Part of a small language model's weights: an embedding shortcut.
Each number is 200 + 20 x the weight over its row's rms, rounded and kept within 0 to 999. Layers, rows and columns count from 0. The size before them is the row's rms in percent of the matrix's.

# layer 16 MLP up, 960x192, rms 0.0853, rows 766-816, columns 128-191
098,169,196,183,244,227,194,195,192,206,196,198,189,219,195,199,224,222,210,238,183,198,179,208,161,172,218,211,191,212,187,185,191,198,240,183,225,208,220,217,186,198,220,206,197,213,213,196,215,208,180,179,211,185,218,208,170,240,191,223,210,188,181,195,203
093,197,223,195,197,201,179,193,207,216,221,185,200,195,177,222,165,200,218,206,178,217,240,178,184,241,219,226,201,250,204,214,203,173,191,209,232,188,207,170,198,199,214,191,197,216,229,179,184,211,188,203,207,205,186,179,183,183,167,206,225,207,214,245,213
100,210,207,207,242,181,188,183,178,182,201,213,181,197,211,198,197,181,220,207,182,193,184,168,199,213,209,188,203,207,180,245,217,210,177,203,204,174,209,204,190,173,189,217,214,214,178,201,203,202,208,174,232,217,171,193,220,175,174,206,196,204,202,230,226
098,226,223,235,198,222,198,190,197,213,227,178,205,234,203,192,194,197,178,194,199,234,225,188,229,160,214,198,195,213,189,185,187,189,195,198,189,206,214,180,195,167,185,203,217,172,238,196,209,235,224,205,226,175,206,207,212,162,220,221,245,216,160,219,194
100,209,208,169,196,197,220,196,228,174,225,217,210,234,198,196,201,203,227,201,171,224,218,204,186,208,210,212,193,191,184,179,214,191,214,196,204,185,166,188,186,207,215,230,219,208,247,214,231,191,197,217,204,212,180,184,166,176,193,230,189,192,195,213,178
091,204,180,230,243,202,155,231,168,172,188,200,200,208,214,180,209,184,194,194,197,246,235,193,215,206,226,216,212,195,191,212,220,207,213,184,210,212,158,221,176,225,182,171,211,215,229,175,188,174,195,224,195,191,223,206,219,214,158,188,185,198,180,198,165
099,162,219,234,200,189,227,189,200,173,239,214,209,195,214,166,232,197,214,184,178,232,161,188,178,220,228,207,208,210,202,191,235,204,229,212,233,202,210,200,203,199,180,214,222,186,205,201,186,193,165,230,202,196,215,202,217,208,202,192,210,183,210,179,161
103,199,231,189,229,202,221,189,159,199,216,204,222,194,204,229,200,185,206,205,158,195,208,192,202,167,218,219,215,188,204,185,214,182,241,214,222,214,197,218,221,224,230,191,205,189,199,177,189,210,218,197,210,209,196,220,190,216,168,207,216,225,201,205,165
096,190,204,205,212,217,215,230,196,237,222,214,213,202,182,221,164,177,184,163,177,176,221,206,201,221,208,241,190,197,204,247,229,225,207,188,208,199,206,215,219,169,199,190,236,186,189,187,227,163,212,218,188,222,175,226,170,202,204,228,186,182,177,213,185
105,211,168,210,189,185,229,169,162,195,203,205,153,215,180,182,188,204,192,206,214,226,217,191,188,243,177,209,221,185,205,208,200,180,211,211,173,230,212,191,225,236,209,213,225,163,232,231,179,210,250,241,215,161,214,204,210,216,198,219,191,233,220,199,212
092,184,177,193,244,182,187,248,223,223,210,197,218,180,189,167,188,194,195,217,162,225,201,203,204,202,163,182,236,209,213,222,225,182,202,223,201,225,230,198,214,190,196,205,168,207,193,187,201,222,193,227,172,206,195,208,197,217,217,218,213,214,232,198,233
100,231,213,218,216,240,170,192,233,174,217,172,175,197,185,205,180,214,210,165,182,178,160,236,212,200,198,213,249,172,204,207,177,229,224,224,208,240,193,198,182,189,182,189,210,185,203,203,210,193,207,233,176,178,198,191,196,194,197,166,218,228,189,184,225
094,187,199,232,183,189,209,215,187,191,208,215,176,191,180,246,190,190,205,164,184,171,215,227,206,199,212,200,189,229,210,188,189,223,190,212,194,215,197,218,229,209,169,191,210,188,191,181,220,177,194,238,174,208,220,219,196,173,183,200,243,244,228,216,172
102,189,196,239,204,234,176,181,177,197,181,193,225,246,164,181,191,190,173,192,167,202,194,188,179,196,224,206,243,191,201,179,212,222,188,213,187,195,185,183,189,221,193,220,202,196,216,186,200,219,213,206,198,169,210,159,198,216,154,184,225,213,193,205,189
105,179,224,181,187,227,216,212,182,182,218,219,170,214,184,178,222,237,173,200,215,187,186,203,215,226,184,164,173,189,201,211,204,236,204,210,206,246,230,179,211,222,226,232,165,192,229,186,233,194,223,194,200,178,158,195,201,205,180,214,186,192,220,227,185
101,203,195,208,226,198,170,190,181,192,183,180,230,218,231,234,215,204,224,257,206,183,246,202,200,191,178,178,172,195,191,203,215,195,232,206,217,224,203,239,176,183,200,197,220,211,212,196,198,213,211,218,184,207,185,187,195,202,200,206,211,222,185,206,193
102,197,225,200,177,218,210,206,179,184,154,190,168,188,194,209,214,185,185,226,196,191,187,235,213,189,221,218,208,194,188,188,205,179,187,193,230,226,141,179,207,193,195,211,215,179,212,190,178,192,211,221,208,172,219,187,181,178,181,199,199,179,226,195,176
099,214,222,185,221,176,213,191,201,204,179,242,183,207,198,196,214,223,226,215,215,234,189,184,202,207,234,204,207,247,221,251,238,236,200,192,211,190,203,188,192,192,221,187,193,175,193,228,204,194,162,233,207,176,220,241,212,164,181,223,204,185,207,230,192
101,170,192,171,188,202,222,230,187,193,202,185,163,201,196,202,208,224,205,221,193,255,193,227,176,193,230,221,208,213,183,212,196,205,220,199,237,217,177,222,194,227,218,194,203,163,177,228,204,234,195,218,202,208,207,206,211,183,178,190,186,232,157,203,222
098,206,201,203,192,205,216,182,198,195,167,184,192,201,165,186,214,182,206,207,213,233,208,210,236,167,214,229,218,225,207,192,196,183,235,217,207,216,182,210,191,179,198,177,173,193,223,203,220,170,213,229,224,174,188,183,202,211,207,213,219,202,201,202,215
102,221,212,187,198,215,200,203,189,188,189,189,185,235,187,196,216,193,213,184,184,229,217,223,207,208,192,183,195,161,177,224,213,239,230,201,239,199,202,229,211,211,207,224,182,187,250,187,173,203,196,200,187,188,175,209,198,206,209,210,203,193,219,209,200
113,198,260,186,239,198,254,190,206,205,210,191,204,221,235,214,206,189,204,222,185,205,187,206,197,205,211,199,203,214,206,208,199,204,213,212,201,190,222,192,206,204,220,215,219,218,203,186,203,190,231,259,205,203,193,182,142,186,196,201,228,186,200,204,187
105,209,236,189,205,234,226,221,209,193,209,223,191,195,193,206,176,227,188,187,199,190,223,187,189,194,248,189,203,220,190,202,220,195,253,194,195,230,205,228,170,206,216,215,231,193,231,210,208,227,174,187,218,229,193,193,157,211,182,211,174,200,170,173,185
102,185,183,203,191,216,211,202,230,212,227,214,152,245,245,223,193,218,205,208,222,219,203,158,212,227,215,188,219,168,176,209,187,179,218,182,182,169,186,189,203,212,222,215,224,199,167,210,232,221,212,191,184,176,178,170,210,164,217,197,246,183,198,223,212
105,190,216,197,168,223,230,164,206,185,211,211,198,182,198,170,208,223,199,187,223,188,187,196,169,205,202,210,195,223,149,198,213,190,197,165,171,220,193,208,210,197,204,241,219,177,222,204,182,196,214,170,231,191,164,180,145,200,202,228,191,228,202,184,214
106,190,205,181,212,174,187,173,183,184,231,205,164,179,163,157,210,200,219,200,216,191,202,170,214,231,194,178,209,212,189,205,209,167,222,219,240,248,208,179,181,187,268,192,193,195,232,180,207,227,221,189,200,208,198,250,200,220,188,199,188,222,214,207,185
103,161,194,256,191,209,180,191,185,215,219,209,204,228,198,219,209,212,192,239,177,253,232,227,184,178,218,196,181,218,234,218,203,226,214,209,200,177,216,243,219,227,200,225,236,179,194,179,229,185,205,214,212,214,183,205,222,208,193,218,190,162,211,210,210
109,191,216,173,205,216,191,210,194,200,198,203,178,194,213,188,206,218,193,201,211,209,210,199,200,192,201,229,192,217,200,228,180,222,229,199,203,205,250,179,188,186,195,245,189,198,221,233,194,178,197,230,183,211,175,196,205,195,222,172,224,209,196,184,194
100,189,197,225,180,211,162,173,218,203,165,195,207,184,217,174,200,251,188,200,195,240,235,210,204,163,231,203,210,210,187,217,233,227,208,205,186,195,218,187,210,218,176,228,202,190,217,177,183,216,196,228,148,192,213,177,190,185,231,192,212,215,219,210,199
101,202,218,228,209,205,209,179,206,216,241,196,178,248,209,200,202,212,199,176,209,180,212,197,200,229,208,182,190,213,175,226,178,167,189,206,222,198,194,212,171,226,197,200,226,177,200,182,187,195,249,208,222,190,193,194,211,225,190,208,180,221,204,198,195
096,207,191,185,237,180,175,211,191,187,200,225,176,221,203,170,210,225,198,182,210,192,195,202,221,232,213,209,207,233,161,204,235,197,193,228,216,175,214,191,232,218,239,187,169,173,214,190,178,203,213,201,215,191,213,207,165,187,208,169,190,204,202,200,215
094,227,185,254,194,241,187,172,218,211,225,183,187,211,217,186,236,196,236,204,178,233,202,193,227,244,214,197,216,215,197,219,198,178,192,186,204,206,203,215,210,236,188,192,205,164,200,198,216,211,166,203,180,178,203,208,175,205,179,233,220,199,221,211,200
109,228,172,197,172,231,166,207,223,205,196,178,178,197,241,192,228,211,221,216,187,171,212,217,160,193,219,226,220,217,190,209,194,214,232,184,181,235,230,211,209,200,211,220,234,171,194,211,235,193,206,207,215,183,172,173,203,165,188,224,236,234,181,174,198
109,184,200,177,199,213,226,193,229,170,179,181,193,233,224,194,195,197,190,223,224,195,216,210,178,195,219,174,193,197,193,211,223,216,229,189,215,200,235,180,179,210,190,210,190,185,216,210,216,223,172,219,196,153,196,167,197,191,173,217,213,213,200,203,213
107,186,194,200,212,181,162,160,184,196,228,178,176,227,205,195,184,248,195,236,204,203,209,198,223,194,229,217,224,233,219,193,231,209,218,186,185,211,223,171,214,201,242,179,241,226,209,225,212,181,214,218,204,238,227,199,214,200,180,181,200,205,220,209,215
102,192,173,259,204,251,216,169,202,208,213,186,170,181,175,177,174,225,197,187,181,205,209,197,166,198,178,197,256,197,225,198,200,216,221,220,174,199,233,214,226,218,178,208,208,218,187,174,182,200,210,218,202,200,182,164,206,209,230,201,217,227,187,195,202
099,177,214,221,252,189,172,216,222,191,174,156,165,191,220,197,189,226,220,209,175,196,214,188,164,177,187,190,197,184,220,174,214,173,234,207,217,214,212,231,214,213,234,213,204,214,182,206,197,189,235,188,181,219,198,190,174,192,180,243,198,207,176,235,219
106,227,232,192,217,195,242,194,185,203,229,206,200,191,208,184,249,223,166,197,204,229,206,207,144,246,195,195,192,183,166,200,208,206,202,206,185,192,200,174,245,188,212,215,219,197,203,159,217,205,250,217,176,226,170,182,230,199,181,207,207,200,179,214,204
092,185,220,221,223,153,181,225,198,187,231,216,200,234,181,201,197,226,189,188,207,201,232,176,180,197,214,197,183,189,171,192,193,182,211,208,233,189,224,180,209,197,232,193,174,200,175,176,216,248,182,202,193,172,179,179,208,214,196,187,163,247,231,207,190
099,200,211,226,233,208,199,192,220,182,228,160,163,183,216,190,232,244,189,223,214,206,227,248,187,166,195,211,190,196,215,223,215,229,180,180,250,210,214,218,227,171,245,188,211,174,194,193,191,214,218,207,175,215,175,200,181,201,194,226,229,189,213,238,209
100,206,189,187,175,244,203,219,164,199,206,188,208,209,184,209,256,203,192,224,183,193,184,249,160,186,186,209,222,198,206,197,190,204,242,224,226,210,210,232,209,204,202,165,202,203,174,211,193,208,185,257,209,213,204,217,216,234,197,215,168,238,175,197,193
104,192,217,210,200,192,246,212,204,199,208,214,228,206,173,199,206,229,178,210,233,195,213,224,181,214,184,189,197,179,173,226,221,175,220,184,226,186,243,210,214,231,214,208,176,178,231,206,210,193,226,196,184,188,192,206,192,165,230,231,181,202,187,184,196
095,203,224,218,233,240,183,187,228,196,247,194,182,245,212,189,216,185,221,200,213,212,229,166,180,221,222,234,189,201,213,182,188,194,200,169,225,228,234,215,194,211,214,236,220,170,216,197,170,257,196,191,224,186,196,194,177,189,176,213,214,196,193,250,211
101,229,221,196,187,182,210,238,189,197,226,193,198,195,202,199,220,180,212,195,180,192,201,207,171,178,193,210,170,240,206,223,206,185,216,186,230,223,230,160,209,174,230,177,233,213,205,203,202,208,213,207,179,220,184,203,208,189,208,204,167,197,179,180,199
096,175,183,188,243,176,221,230,207,190,192,194,207,184,220,200,219,188,234,206,193,234,193,225,215,182,165,183,203,250,186,230,234,202,195,204,195,185,176,192,181,175,190,182,204,181,231,212,228,218,185,180,220,224,200,206,170,156,187,172,201,193,219,191,195
095,177,221,196,172,199,237,211,167,229,183,196,197,225,207,202,178,237,213,221,203,165,220,175,194,194,166,205,211,189,163,222,217,210,205,177,203,206,197,206,203,210,197,206,206,210,191,203,246,217,204,192,224,206,155,245,210,212,145,220,210,181,177,159,200
096,182,222,220,196,178,168,198,176,190,167,178,191,181,230,194,207,197,198,195,191,214,216,174,187,195,186,222,201,174,200,189,192,221,241,209,196,229,235,188,233,231,191,202,186,209,182,208,181,190,179,199,197,178,209,225,217,215,209,221,240,235,159,198,209
092,244,216,178,215,173,186,210,227,210,198,233,220,187,225,222,239,199,173,204,201,220,213,230,169,211,167,177,204,233,149,196,231,214,222,183,198,153,213,211,205,176,207,215,192,207,221,191,234,206,179,214,211,222,198,242,189,153,216,201,208,172,211,239,239
098,186,219,214,222,204,235,235,179,209,206,223,172,194,211,202,204,200,197,245,209,196,219,176,200,231,191,193,217,223,161,177,196,209,208,193,192,193,194,199,234,207,191,228,210,218,181,203,181,211,175,227,224,165,199,179,216,188,185,225,249,173,208,241,228
099,164,199,157,212,241,177,222,209,223,191,195,210,213,228,172,170,199,202,220,223,240,192,184,235,204,195,213,203,221,171,194,249,200,222,226,199,255,184,204,194,216,181,195,183,193,215,210,251,178,191,212,154,189,218,193,199,180,177,187,188,202,167,199,177
107,186,197,197,201,237,190,219,199,190,221,238,144,183,179,196,163,222,205,197,184,226,157,172,196,206,242,182,176,203,210,198,209,245,199,225,194,201,196,218,199,180,222,196,219,173,214,194,199,217,208,215,190,183,215,254,195,195,201,193,214,206,201,205,189